Each number is 500 + 25 x the weight over its row's rms, rounded and kept within 0 to 999. Layers, rows and columns count from 0. Numbers have three digits each. The size before them is the row's rms in percent of the matrix's.

# o: layer 2 attention output (transposed), 128x96, rms 0.129, rows 73-127, columns 0-95
# v: layer 2 attention value, 128x96, rms 0.152, rows 74-127, columns 0-95
# up: layer 2 MLP up, 384x96, rms 0.226, rows 0-14, columns 0-95
# down: layer 2 MLP down (transposed), 384x96, rms 0.177, rows 0-13, columns 0-95
o73 117:468483502510444475506506565500512538518520506490526524509540503469472537501468521523493538503470503537469534522532484509545516519477547515497522502527508470518484499474473519489523537502489493503513496452481486460521509513481477489525471516515488554511480495502473456443483473515484474482
v74 113:490487460546470520508496513509514482471557474520474509481517541503487475493503493456516509484503475489507469457507526500526499503496544504480466555473502499514515471517500504466519487464471488535497488482469462508511500461489502467507506554532503511497542499473554462513499514431501528516
o74 131:517497507461500501480521476489495505554455540475539489478468462511526521509514528551503512532492526512466527516464487452481492533491492496519517444525495481518442536464491507496478514499505516472516480507510500491480500535521495477470506437508492489520440503510478495507481492544477500470
v75 087:465519509502513450534525502497493474450514467457503519526518495522486574459495507497507493562498487572490496483506501547520471523503515486482530506495492487510529496493490508470519485477479537496473504518530473526514537464505508484508504467550511493503494483518532477508526513466470544501
o75 098:504486480466472550491493551497500537537497515511512489500483477448506456499513477506524501425516535453498508494528494451517515539468503496509501474533505498515460509506537493516503505562492493482498501481449461495506475522490523495454511494498475495517505511478499490449499521547483503476
v76 106:490515439484520502487509501520580476478499486515468502472526502480483492525469493473513523478487493491553563470499486490535484513539496515493497543491548493518500481464464471513493505517489555529528502500514518504521510486531535506485536489490474500470501534555535492526472499504490487483
o76 113:506525515513506510483499492441484486527555488536478488516494556514506504536522510525494542526499491524498443502477510484476507514460520521487501514508446492513490569502549536500482491483534464489482525543517497479502504507517472532498477471499546505510449467462494514490510476516490514523
v77 105:534486524518538497523489494490480512482496518487504521508514531532485466512468493487519453513544500461480522464472522463503494487469462525511481533507523463469530472512484484495473495520499497542506512496539533542454535470507522528466545537474486484518525561475530488517484490495489460488
o77 119:480515480487480499462490525486550499528520522532464506484516475474486546553514487504515532509450492539526478517507495526518502512503542512499507509529492498525484523475522528494493476474531510443465488526530493431519498507531475530527477492509513527467437501527487491534540507506505494511
v78 106:486502535485485533509500463519461501534489498484482508487512530467485484551489517479490459491491490521522505507495465484488510507513511470503489490458517529469442520555506521478504494500477514520533490551503538554487501494503510473490495436497516498510474528555565477539519516471522492499
o78 115:480507521515493479512520565494517491482539502532501484536483480555506508473481504487537553518519501492476496497521500521534490522447519539497494497518487479536503526473453483475513545470521509510482475462520463444542520487527492510506519544465478517511478470497486519490509526517486504545
v79 095:473488488509489508483517555506544526486538488481489496478507511483506510495475516571512572505519472479495510500489481517513493483502489518489480533477489470555521465433489516521495494492511527470500484523489479421526477502459502482516489492482490538467486469504504472526477492524535523501
o79 118:533493465500531499490524407503469515492467529520515489496491498479503497485504483471483476499513509493493489512478502470483479508534474462510490475517519524455481474559529464537494456518472481503487507493470514569485493486538484517480492501517466437516486515474529522500509486464486485494
v80 096:539511496479516514552466541504437497531476503505516514505501503515503457458483488473528501495514476495511524525513510513497486534492485476531538531499525532439526550521522491461491498535484476481515487529509511529447531511478499483452524482483515495519479524450506518489527488453511496515
o80 123:465481566528485460483506483525521489503495489491499527512487473503439539524483528500466455481477536497492490454535508497505521477495515515487476490496508455515473448499478476480529490445499525503511477464506486454519476498482487485535464534552504523469472507534499497511485496535505487487
v81 118:540511484552507476556515523552547481497488496509461502478490491520507505512486525493480526482493514473491493515492490515530552470451496494473500490477507534541521483469516527489468532532480483498511487470485484461528505507483481481502547553493481487535561534522536481497481495501523468511
o81 118:487517508454481505472502485432472470483523519502524520502507545482508469479511474496494502524518492468503494474505473511476467502534526505521487490507484471484485523507485525485527483480490526500510537528520504499469494482528513506477445462518500510455409464451473522505506476505514528452
v82 099:473520478498488551516514503499447476466500507486498520519527515517512481493479512556511504478536529472481518508475499517469533501506461518509499511500529485521463490514454552518483471546519514469489476494495499522515433472489493529469535520472501503494501485482454498474505487450440475515
o82 110:505473546521536459477479489507562500500470492521523494457493495513501522517506502501473505522475477493524489462495507492507494516469511462492487477508464510492536504510524459497464526440550510527493512499518492470471550514508459475534480514520482460458510533493533493555502503545505518518
v83 104:521472433501559518529521499506499516462472509481495500487476497496500496516488476472483454492467541520542478498499503468504484522513503493507489477552507508542443519486454503478492488494466506501502510526529527536475490475499461525504506521540466541506489488496450510488537490556513520498
o83 132:501485530492484491500483515502510468509539531516506494515500524525510501503532452505526504501507460479502475491487506505498547489487492500452524513498503507495546549527559519547509519545549485502482504525468503479541495512493564521541500472477564482468535506539521508536510506472493509481
v84 107:461495472507508482501526527461480537520453527477497523545498453508473535509485503468468516514491493477481532491458520479509529502511493519524534486497488464459472526516510509518480469510550461479512524490529544505534475483487539506455516521462480480485485533509517519505472454487542492510
o84 114:512493549480486491481474464525546482481504450503484492493542507490504448517515480522550493464496489542533496513521464503505437508486493500443461513541506538523525495497502492479479513478495545491505518500476493459476513477512452525546481516527538496494517505523488491521507472515485468511
v85 098:523455504472513512527516551464462517502520472483498513499472496488500498510461485516539521500468476538515502507469472479488508491488536534519537478515452490487472513540502503503549514502517480523497523509465496529502502519494530517512443462527507537501428490494482507500495572508530490511
o85 110:490495499521517479506506467516518494511466504516555496519525453530452517482514535503487465478538484460490507515523554536523510490487435483459456539490533516512523460509496486512502545472494534518513485483518500503510489494493506500532528527480527496528553492539529510464494463495508477501
v86 109:539501535524475506560523469475432503484504522458495483478472530543501485504510491481498485470483505474514489491506493506489516481438482480519499457485511519480506492539508521516471506492473440511486491509450488539466448485500483466508500527521500492536532543501508533517516482485473497477
o86 101:494515522484492477493456529523524480543490473480560518457551464441479505492503506510508458547513484511441523487487502523478512520547546478498504489507475485530475478500489510477515504475480522483495507477519502440507508505473530451501497496516492528508511500523496452470459518498513498509
v87 102:518523475501518541467517521460518499469458460482471456511467532505474498503552483497491487496488510502487554509495491501489520541516494512473462490472531463517484487495463490538481521503452565501489506505473498548534484440508502506479502509495484514477523550511480526546491492498489503492
o87 102:467486531524525449492515466496519469523533520537499534467551515527524499507504521500521557516470485506512491504481504506493487480493509465522513500534492525521533539536561485507482513482534456501479543527496532509462495546488504510534531504507523481521496461504518470475467507528507491540
v88 112:534483496445498527535422494506478480492487534485506529504508524527492513543500453464520469465497481527490480536511497534524519477465511501536524505525512494519490482525473522501523503481483496514464528459484502526480516462502494483513491460484524476494501562479460495483491502479529551489
o88 099:474547517542460472477540541506477501511512459455473495486465476452524518467513533538477504494484499496504502486498499509483507502520472492529500455497499509508533519499548495493508473522488514458526504535542507471505462518464497500479522550514520488533516475504559499501478510528513449518
v89 088:532491534530510540511530504489468518429523515458497481508526519536516498528506472489491489500500487502520535478481495494496505496467519512482443535478502473478521500527473513499470470464457483538527452523489510534481477462464498486487517526535505546528496519464515494521506554511515514525
o89 110:492499477498501492484509538501551492549503551543519523477514471477506535498475491520523505513482518515495519518482523487512523522520510501486538511525506503523479511507512500515502575504515543472443479454502497442536496533566533488517509482476482492455479488542506479486505508518521486521
v90 108:436511507528519500494522474515478519464535523475531518504479546474507473478491530531489462508503498505527463526479503480498462501469449483507461505490523478492508508508507478507513486469455519460499514563491509541501486480476481540532467512456498509499515454535525501515511500545509488531
o90 108:558499491452480518509506494512501507559508475511493494466498533467473504493536480470520499493508457515495513486493506493497482505528509491509493500555502518488498521524529534532486471540515475501489507495484502474525503528520509452522525487554494467517556544493487514515506512432453531460
v91 101:471495474469490481525486495490531470501547466503454504487516476484481518509460513503509491530503514509482476481468468515467491479509486515516502538488494529555472510513477490464514479587494529508510497468480484500476530494478507468528446454528501521472485458490516490495536514457489475468
o91 097:502510505536511516522467478465500474521490506531553479532436520526486508506537509528482529455483478450490502491540552511510481554501488498498490475488473492469496525488517506508476490466530462506521483532533484501504481545516511517478522498439515477523501505508507534504527494527499549527
v92 107:491489473523488506486511460483496474497533503524524471493480512531448491472498510496543547514514530471571500482507512512485479509510454492450486480506506501535488492493494502521469490501541542447540509532481506478504497496472530543490505502489484493502522472496513520516497429511453451503
o92 112:507505511483490506494464472477497477510479448483507498477524527453466495529546512546451455493456461533467504475473525474489507499499527466514497487493482497466508519499552537498515479502480423494495531513488508493475517528468499484496502489536538513524528493494473469489469486485474529482
v93 107:492508520515490536453509501455509536464481491480533513506489495453519498513496475487420485524522475491469529536495488519489524495487505489512553492476510463538475559515528523518478501502485500474530509502514469493545496477493510498469441506491511470467515495481503542457512472489493467506
o93 116:510471482515502453513511471505475464510483480487481473477516514494495452496494552489550506500454514496537500444498473486515431488516489472469416479534505513476510450525489456455511505494509491532496498451483502524489485515478497482511498498488491477511492478502515478533480487498475509517
v94 116:475463482519516497514549525532469519503511536510480519510529497477503493500496493491555478489479500497528500461472509473490499502541471494525486554512472469432514541543463466500540474505481485534513477462466517512447513487516497529499504491493496530511483497459493490507491485544517483546
o94 126:521534520471514536492456509512546493508491490476519522486450482554472533502507492510468483501484459512481499541496521482475485496490501545483524513504514539510485510492503516507447525477536536473494467542530498469556489522514493488540493503518530476442539515521476510520537512482484506479
v95 125:540497505506480497500460492514519488459485495522494522492477484495508498529509447449486494461458485522508543542476468499505513528467459503518545493479563514525492491554520540518512489463506509504467467468459509544468488498519521499503486492520492508523471528536498474504498517454482477490
o95 109:468519511497498481498538503456496483532506473426508501510490507487465487513488577560504478527518504479494453467463527478519540471513534507503475482499458492506509505472474503469504501511486495501524517512525507460512482509497514501440518451467532512517492509462529470494488501517490528504
v96 097:506472487505523534463490492525535489513547502508543526467481509478486502512521484490459511494550505539504495459499530470480465477490534515477494467515513510495477468515527473487525521507504515547511517458500526514551529496487543496511466488510509458479479470500499498520463572523544481503
o96 113:474515446465494516527527531471488518552505447520473477498495536466511496516503522505535550468469489503530528539513465531533502496505499505518509533512506495509513535510499537505509509533486525475485496535488490530493500544521492498503534463487527525547512488514482531447530462463488527485
v97 123:501472526525495499442521487525521529503516486558475505498544472486510518507499506511445506512511494467498532473451498492499526482503450497521512540480506537471498550519527483524484491467539479488534464502513519500516508545480498518517482532515481521489529457491529499477488431506502469500
o97 126:531537443512492529543486456483507496496457498452524474497481512501492466517465521518508498505494474522498501533511504455491441514495534527477501496519483492481493479489459517441482509535495487503519503491490498495493504469549499490493501440457503484504493516489449516549534509468484541512
v98 105:472460531478474483496510437504491562476479506502497541476529518530494551517493548557479549524494498530525501468456509536508486485499491509535494510544505518500536488496491514533500452467534500490530506513534496498486501483486523496518470487462487492474501511503530484527499472527473525509
o98 121:523528427526503550486510548489516525513529503521483448523499501456523481514485447488512503495495495506491509541542502461480480547498514485485514494491508523519451522498512506508480499572472482455467498504478501493507515461536471516479511517504496487499522494498500483487534524477501458539
v99 104:457456490469479504479519507517507539524504546520536553478500537501519452503511502495486485457505511495507529479524526502491492548510490464505510536499508537454480525514535495547495500521487530506529515450505517498463515527499503515485511457513490499518486497518477458503526470533488430512
o99 116:515527467503538533482462500541470470515514423466471480495477514518484493498513521480458486530493499501532455488487476482530508466505523545506497489488485479507511510488473488459516477508496489489466543529522530479569538478479476494515481501496497500517529489473498532528520524477489553489
v100 115:520487489497517502479537481473457508488488466466489488491521481525499554451515516504480520539509480518488500459478478493490505480496489516529504489544482503462492501496465458479489489486550485536482434483502487475536517532462462495515486510521522501471473512482452488488510531499438545487
o100 130:454497474500496495504475512493526500517483503484497486469501470458481475572459460500521429460500502478547478529513533489485526498495499490462540527502498464532505446512510490526496543492472527485511490490497475479461505474516541475466492457492474512501516481498508517456511497499530497486
v101 097:478544496473481485478477501510524465542504519490530486480521523498473505510511502533462462494500508525494475484516522516467467486512460490497446482478514498527499499506483516537514515493482533550443549480521536542507538466489492458530501478502495494502535465501518511501498503496492575459
o101 097:490494494495508525515486519521483535498511490486475486480471519460544487485523475464532536489499486517491559518489464522503494525500552508548542484527483493502502541473552496473467449532498482445520507532459524511484486531474486524498527491497497475534529543501485511463531488504497474517
v102 120:466504490486502529475486497535535485476494526460568495454553494463499507558470517527497461462511446503483526485515470492547498521508460495516535503502520472538499548486475500499500482515469480542537511505494526513507512482506467526480479486477482498485482474473499515460487506489503523500
o102 136:554528503518542490513539520470475493489504510522463518500455531506527509487501503446507499558486510507527493473458546494474502505482524529516481497499498519484515494509559492510487524509561548482452472480509507493506503501510529498505526506502522486465488522526504532527551509538488517545
v103 127:458523496506517436550511522465562512528478492464493490492478504527491536482504549497568475534483503483485466507522523470534477495503502500505470494506480486475503489450475478471533515482501540550460522469491494457516516489543508507494528504488494519509519512522497484519473517516495505491
o103 122:526490520480478538460495494533491509483533530534485544500502475516510499524515420474510495467533504500509501550480503526467533490504503507520529520489517497529506511525530514571453467480515479487497500535477510519491477481448484525502483515540481497496475529470493523489551502512505491465
v104 096:474486504483507511509452499540497503544492531511498499477534512482511497536467558554552462497484508522488474479531507533492510540476505452508487552518480557490504478474514500507511523550484533490484491473501486543483521517466496482526549502503508541492526526487502468468517508498500517492
o104 100:496541476504473532481518520512485509495527509473481528530439515503476502491536461470438518507493492494544507518494495487512515494507541519556534476478507446491486497514485474491487447484523506491505516538528489456504528477505526501479477489525457491505477484485491556506531550520496519473
v105 101:476494530483491519463517444501518483501472484485446458515515505492511516518516487477484408501442494529463523482521507501496521516533480514502501504521504506436488508528526477533515482496496509518503486512483485547513508499557499505535495493546525520496509531539480499488506483519470498460
o105 112:520534458514503490530467572518502501509542505497521535484479481514518492489503513507520548499539479485533490532484505481511501498467512512501541504505481514511505502492476510465446551504527479486459515488541486444525507490508524484461541476467487520514524466463490523489489545510520529535
v106 094:501517539499502475515528461510512543445531491489523500472486522471536444485477511499470470496496438502485533485540487457536497518483536486526489506510529502474510506472493464446479529502475488492509503527516486546460495522521528491529475511541524480521489498520544489537505516503501485528
o106 101:524494470498512493512523551504498510509532531572503501521506479530525517487480495446517545508542528480498456504518475509520499505496498533487506517480478481531475493492469509506517532498517524516465456472504478493582511467534487484506504495458450509456452506504493522510518517500506479513
v107 105:543455449498520538489479472539499472521490480503483511498499547473473531489471541534530525501507501512467525447516498525497534533525480544466514511531480508494513454490500496479488499554529506471509493510478499470506532530473496494505530474498514505481485509508516453524526458540531510518
o107 113:446548481507505493487509508434463511491528477525541502508488457473488501497521513477447490484482480474524439483507513490526475463475509483545498482499492518498484507520524495499523504498466493482480509532556466514473512481544516534437489505506498498496518447479496539496477505481487508499
v108 105:520498516499501513500500446482502486506497513534502484533492461526505438468469436448480509511496541497517506481494535481470511504533476514467493488501507471494524514564495500499474491529524535568498494492526497487474493511520507501451508499513498459507530528486490495496492517503481427470
o108 123:460485480508501467494442559473517496500522502499466512491524512506504536545497541544509500501498484512492505509480469504526495486488520521483523533490489498512493515427460503450496508462500472468502479512533500482521505532498484544510490502444526553460473468509499464523481473501512532501
v109 099:469475464517499494500508456498473509492492521474528441491491474485485495538515512469532512468454497473540475484540494500491489538520569505516449497517428535532470486497483479515487458508495489499506476487478490496549453494504499523502506524490494516536509542504521495483512490493471532512
o109 101:544528515468528512491494505518513483486551488507499516502515543510505477502540466522499503550522456535516497507454523489473534512484473492487538510492505450506516554479497506535515558474492495480511540523514508463465554505508543459498488495519517494477526455528486514523503514511473490491
v110 101:498478487498463506509519524460484476532478483495498468518499493484512465485459484519494510520450513505498478511485496531524546493546490508532474520522461495476522494542516514572489475565496495473502499459471475511475503486521556453490513493520492544474491545496499474473491498500529469503
o110 107:491499510508534441495476464541512520495483526493524518510478500554462487494530498486497497471510482500500521498508492482493435507494471495445514475493508515510466465458470438462485467434509503510487520528549520482514514507484446542501472504508496483492494462497511504521497481515503467497
v111 110:543493485527510519458483541539497503504509481499500536483494516490483488522508492490468487474499509537490503510483483441433488497441490501497493446473509541532446490538498509521512510516551450532481509521483524529544481502476471492501467525489488499520461473512524482509508498470527508499
o111 116:476491494462498466514520452482507481498513512498507469505513494508491502499504495494551498508520474437531488495501493564542547464474523515512481533540482458493538538496491490457497530484493553470509510490479493500432499496547536491500506458488517519517537484509480525497516500492462501492
v112 100:510494558507491536493478499512494464574529515482525482489523519505519496541471508509488435500513478512479449502494516510553528471499511480499496476500507510490533510524567518497510525481472473524537531519488484540504526479512490500520498498505498499461534547470523501471491517479544522484
o112 098:503521478488476463526531528520482540489441548465484529499465503507502505486513478478528540548488516525495571531489483503484454530505500509524514456521541479517474465486467476476504449517524532489473482469529513482501482489483494500488512517512502518551467490531498518510515498511516507518
v113 110:441475529508485484520560498495512507502534507486441473515502457547502518488528481454497497526472524507492482487466524522474451484531547507494510478514467506550496510478497485470490481512513487475538477506511466483502481478488461527508486484537463462521483538481456506517515497481514502478
o113 120:539463480450506491514437494506494466491468510458507519488496526493508469508504439548503497485519495449486505525518486470480555536494458480473524495474524487464491501508494513544491521520469480489478509495464506487484503503499550443504492492476523534494539474523517497465482499520495520487
v114 109:542541444503492463503513487447497471512495503508508514530499448530473563479477466470498516481445488542475487528544518524459517525508500490445505479530490544490482524477501474504504494510503485490501488508527480509499490475507492503480525499531489456475509512473492508508509481488451491455
o114 116:467481543508492548522449523507516474470501466532520506517525493484520500496538515558504485468531506482492511453482492492530484492487474501511504489454477475522500514542519544460513496505485497494512514499474471507473466532461536504492523521486547517499527474535498479507459520536547523531
v115 107:479507481527513533554513477496479463438496500437496488512489500492518521498465515484506468507481494515462500515480498480541565494490483551505538465493495445509485523523521525463495470521507502491497514509474474512509508445501470514486472482485497472493527550527500487507518504463537487525
o115 120:504499530446498448479507528449495508520497481506524523468499495459497464483519484498526493481527473459528464453490484509485446499499475466480455465563503542523504478496519478513472537472487515506487484486528474456492504496510516464486523514513514492473484479477520519511475485524469525472
v116 103:505481463472482516538512525473488543463509535485514541496508511505501514504511512464512537453528521469579518506498480517527487479511503513512546523487505450507512490536514530490520467455453465527520536516515536471493493512480506493501528509493463531488517471502528487510526496509546496528
o116 116:533490514513500529466494471525471496503467488512496450519518483501513499445491499533492477554487510527430490487477516479482479511503474475468457465533509544511474510477533504540513510548508524471515493496491493493527475488478460549529494520505530465513518527503508460534472467486494490503
v117 102:469517514517502520480495467517496448478509494503464461513479486498462482482480479508435494547489503524485469536498507515482522511489438493511480509479553511520447549510499511489501489496525548477486493514487504540495511435471505499482452474495529469485528495518523533491491499480504504461
o117 110:461484529500479448558510507467537496516508467473512514474475542480499506527521526498547522421493480485498525480498470479499447519498523498485494473525491492471529514505512525467474496494486438538510490483479496457497500556521503465495526492503507508527473507477491507489505504499467532485
v118 105:486492478483471504520535527517508487503530513501460500489466514544470465521533495472509507476506553478503504503506486509462499518526487529522471500502501481532459479497477530509490465584502457512502509489470537483450459491507519482500507494530494516535460478500471525531499513544539468475
o118 118:508480537503559456495454482502526459481509492523544503496516500548520536463523491495482503504484502485467497489491536533493551494505487488477520522455489554468529554496520522526484540455512514494479503530522531496522520536511487523521511503462521517468538504533509493505503484487513498535
v119 125:527469510520491504492479480508538493487497487530515509500473509475494525495529476477544549450474461513523521473536492504526516542524534513489539512500504447484571497492489484480525519447534493534512497492487490461482510510542488514509491457485510469505487539501483494512506458537476530531
o119 137:493525488510531497484539521447455504477507502479494504498504454524532490498470561494459469560513549497478453521464509494472502471496480499530492491473516550524460487484492510478517503506464517497520483497512499535502489462500510514447504531502523530482490460475526458485471508484502472504
v120 108:498468455463529508521487482466506534452467466478479482518498509491475523493514463493490474533496515524510514523464524502509500495519538502509460509502491511535481495515477511492502466436473566509436510510524463486524502489498519483467463491532477512496523531482504472511465502483503561496
o120 127:495493484526474506476520505516507510531541532509497481488515489450524503504491489546541523456512454495518495510513474451491469499481479486473530473543499476504509549509534469551487527550500433467522504522442511520504474522483511524496518493472516458501502494514517499492516497530477469487
v121 104:587475496486516498564490464494467510483499482485464531511496509538501505498453481484518492509502533519500500505512471501477525461490531496451506466506449536496490438531497513484496499505482483520483492524496477477504475525501534480508495512548521523518508511484530450507475545517481474498
o121 105:470516452516466516477481572488512500492527542566524484526527442491519525458494497524497506486517481460491495493526497508561506494473494500501504512477496464515500529502487510504526549515498515465500484498525463510540484485508495535489502515428487490474483460510485485506493496512532485518
v122 123:511502458509487467520509548472497526477470487497492515490537534483525511499490516503542496464460478513490510470498526447538484504476522508518511479479467543525518483501454478556530499516476512543505515515475490547533495490516484509504468523458493499510506551525538473528501495452480527527
o122 123:532525519484531539469504449506488489542538495517508474495489467487498493494509504501500493547581464473520485495503498529476530515512519512523468532515501467533480534502520490481472504472519509462517536529520494499455506496496531470506514521544524489505502462512479527477469516536459450501
v123 111:459452542487515503486542516500517528497510516460485485489509511518520472516519499496478498496531539515470521527492497505475516480474514512459483526445436507500507485510518546554457471540474480536477452511519524462481475514463503472483485501522495528522510492497504498544507534490510475473
o123 124:519500437490521504482471503539509464515515484523501515474514493460481510478478472481527490485496505481546503488492503490516518510541496504523513537536537502452495501501444462482509528468489518454480549480489514484531529507583520508519510478464452492494476472501496523480534491517509511504
v124 096:496511539521521507539532487488488483486511519413509489514503494536474575529487520482538480541511485488486494500501512518564508433498518505485520508501483474462477516514483494501494517471497502487527514506480523499571494480521511542464539499504495498460496495528507492497476489499501478503
o124 105:549543492483454508501480541496513529506492471566523533477516483474513455478524459513528523477494460516495526510491504476487465551484475488498510478539500503534530503543539514550500499529516511513450503477492465479469490514472481497531480538525507482524518495489483502507520506532513524515
v125 124:480515550498518498550493483494508497525524536497515463509509518520507503525482498541590475486503525527512497502474497481497504488491496499437493479461485507536510467536478503520494536507490588506516508500477501506492509491493482535484497471483452499497531534521490480546500519464497471497
o125 122:509528447487477534482473517464473496476498494521457546503484503481501504480506483516457528527506435477457504530479483533509482504505509487571518495513504470481499518489495492492501439490502435483454512529525490488493502512492505494520522556488510492511479476467501493462490516533503536500
v126 105:469471547513501526474529455460481537518520534499526497532476543524500466506530480497501481535529510492443497501519517497469491514506517509478499491495437434492494495538486497523466505532481524515518501495498505482514461498487478524489438499486531480485512486458467537498487497514496456501
o126 110:528504432505515476509466527523499457503496492540467510465546464509541506486503548460514520500454483503528543506497474518524475488530472477531505529506541533481522480492484496487513499484505502486452486501527512538507533537520500485528532539466479487509516467541507493516472506489487515530
v127 096:488470499477552470557465494525467504487477513509522507494442510481454527471491497472516550524505512510520471506484509505531491483481503486548538462495468526523506486517509497470508499486514515462478521477496532492476522511470521490493480458471472444527524509540493482491508454521534527521
o127 097:489519521487481524501494496471483501542532418455516512500502518428466462521517512526484444472503487505496489498522501490488510484540522510498480484528510507490520503516516520509535464530454474504560531537486492490503490501486521474492504506549524526521529515488502507481497495468469488449
up0 106:466473497470483503527510435480506499496503486456503469516476482524490490487498455492453502524521546478478522497471523531504535474518496491485471465490555488512509491523474464510492502462504483525478536518522454468466504500548466484482519521536478511530517531450499529473521483490498467504
down0 106:497501516463483510465485479424513540441501510510506493494508451521515498511495517481502524494496476511501467527506463510537449489488464549511531482477436535511512495492508492527535482475510495510493460491511467535540483497467518498482493495526518520456485502521525494494474530479465530530
up1 103:496512465490495469509477528498523488510473541496531456529509462486500534511473473470551459477525538537488489544492490523515458497536475534461507468508516526533497450480482526506470478460500531510470552491480485529510496538517507525518503511516493516490529494501475472496486547502478518523
down1 109:529505498513497476515493521532483481492516488485493532484469512485512478477512490519497530518473473463483490465525522442491525480502511453477499504534472496504459501487506496448500502522494479482558468443500509460472517516470486482444464536470483497491475462474452511526503475499496465454
up2 110:557504515453482525464486459533470465506515509477498508459505518486517498543466500521530496460498499515530491482513498510523494499489502509466479473484426506522513471511496500517517500524507493526511492532481520526509544512504515460517462455477532498482517584516509511491500528531505529527
down2 109:521525519523520490544517502456510492467478539534478535517516472500499501507529494499500505479502480517503501502509538483506473536525483496523478530495484507534516561503481487493541531490540508475529411530488509502491500504500509521505466549492501517544485512496543559501482495490476554511
up3 095:481448477506513490509470493487522499492514508505455537523516483566486518556500494511525499490515533513497484478495488509507510522484521533464549547511474498551544475499463477495488527479495539485475533433535509517507536466522493521514493498505516491502554491511513498482510468475471481521
down3 099:491501532525503482478523504497522543490498516491497515530503529500460521462482486514521448465507465488496520508487544493476478462512542486462492459498519520460487487514549543511514503544462487523527510474471484485504451508502494477518492500456491469472490470523524477497580526499489513499
up4 122:516473508540497490501563523521456493454508508515464541505479527544475497472478490478515520484490506491508492505472462484468489511491488509527482489497529472498461505541469464531507481463483526476521501460500490462511498493485470486529497503499547459537442468518507494502483493539484447519
down4 120:506546450505460468545525497509506541482524505546464526544525506505552509478502502481468498501489520510521484499496497515503463490487477539514448522489489475469464497452491470518483472491506526536475461499545512503470540469503464513523521514511537489524506487497490468547527487519502504504
up5 101:474537453460501516506515515545518490505485507476496494531507497506513534491500459496487461489491514488434455504503509520490492465490502487510488511504462465545526511522511542500515478506529492469489485567520481499513487520477471523539516518518505533541500508470499502428487496462456493471
down5 111:516530513528501514493516463438525557450523501549518520501511498457546512557494538513477508516489486511523451518504463515499465496513466511530528488522503544524473517505495507489515506500470506512470470473520503488529504499536492503497493504492475497493465504520514512542460516476439526500
up6 078:514486503472517511464465503478485535500508478503468459500467538482503481481484446518485495518501473471476515536482484526459445521545464475511475499503518490486487463501464454507477485504490507508517506474492506495474510471478526484448450542483480507466469496482522497475465458511490447493
down6 060:518496488501519520470496491490514495517510498555515491506484467581516505521455505505510469486461486507498516487481476559512490443480494485522527461501521500509520537518510495509507539497500533529434495516502491464508535513494522495486464448539491529484515504468511527513513484546533496469
up7 100:501477511484490506468479487508470477528520484538440482530495467487502505476488518500516486551519481522453492468498493507517480502573504561524519501537501488515506490509546468488509509527508462484478534478476448509487520484523486498513499503556473493485478461470489511512507562508509529504
down7 102:474504522561517537496495509540524491486535494474494533498536509486439479526496489464501516519523482500507476522555518503498500513497449500516530512494499481512510522503533532453509531511549455493446499507453500464526485498507528452468496488496523522487450480489512511489531483504520470496
up8 111:481501493501498502510489516484542472515476491493552517520539498480495483445522457510452474500483538486459515489482489523502534533453461504477518463496524532473525484523496486546548465473551493509511504515520460487494504510522490484477502516521465513497535524502531524533499476524544533520
down8 108:514483488502511479486547548478519562496477511514525483507509535505508494522505491513463502497490490522498479538521516493527498461521541485482443516495507505473493574524505494493504502480508521479532470527491515482514522484472415511486494519465533483493441503501521523489466510519528513468
up9 093:529522483510473497533501447499523475500431494502466521500494497488497491499512468495533453475524532503507487474510451515514531509519523468457468519533516533510490473500475460533521476506505502533486456489495513486480565494514435485491510501490499466485472508527499475550506489499456506501
down9 089:497505524492539511536490454467464519475514496492523508513527465531475483484506577514496508495466496514535516523442498462500471508514529481466480527481475507514477481503494530487458530488445480488503465440481502490458523469487480489540495486503473513496515496525509493525512500508525500548
up10 097:493477501491468468499475502472476493453462454522472498469471541486514537474481494524470516503486495529452499484536474501487530501495521456530515495515491522548531545493491525493507508448502484496474500548504496530500477507515506485550496476558542505527532479510511483495489464528490469473
down10 115:485536486483515524473516479518478522544516479529490459503516526465462484521493462518487532488498481518537486460548508536500433529511550512486481536522447522536495460501503526522515522532477507502508507511506506538494493484503534497460499485483498478514515485500523512443534475526468504511
up11 099:503478429500515462427501510503453511498526499496514482520492501525506495500522546504479526532472525535513503507470482486528489494534490481482498505531531500468470519532493499506538533457527508448511524474538505524528475504519473493486516480506493475496502505474468470465532519534528466541
down11 098:451530485453485482488543506532499488476530531500497530470522513457516478461500518457520479498477432512503466508479487487512489504503460516543517493530471514502454506473525502518492453494457515473487477498474501503525456509484511505483473551504547544533474501479498475476503491499510500504
up12 093:457483520477505462526491528481512468516481497483455511483532485478500498514478518500487457461471468496475448509521466518489501486499486519486481523485524514528544501487509448532516535488486500477521482505467491565496456499451494515534544534487552508502488494513512508556485519467504497519
down12 089:520492469518538492516495514533496509532558515485493491489502486486500547512509447461476464455483515531564537516457485523505510507516510452486523515494502483491519491480513506483489489480518466505474584489521530462490483497525508477523517478506488467507504490480476503509481537537506478540
up13 095:508520503508492456505497463486462533540544500480533521492489498503512541498502498512474505480511519428508490502548477484513427508498550536465511452553499504495543470518518471492507485482485481538508537485501499475519559521490499495516537497487495475491480500463481510498509527519486494487
down13 094:482566538546515527492518500488535470482509485476510507494492518489534467533526510531497540486482441502501527531533496496522452518519464530551498507520504500491487559528485536502492485487492486563442521517508516482499500496517475490487529497491526502512483528479467468519502506524470507488
up14 087:469443494484518495512474498538470488493531545505478567487514485474555500494541526493536503516496475504516519503454442477495459494514478482514506535537524516530481457489506531471500535484510475488522508481518498511490470496487531505468517498479496500482523521520468475510450470455501486513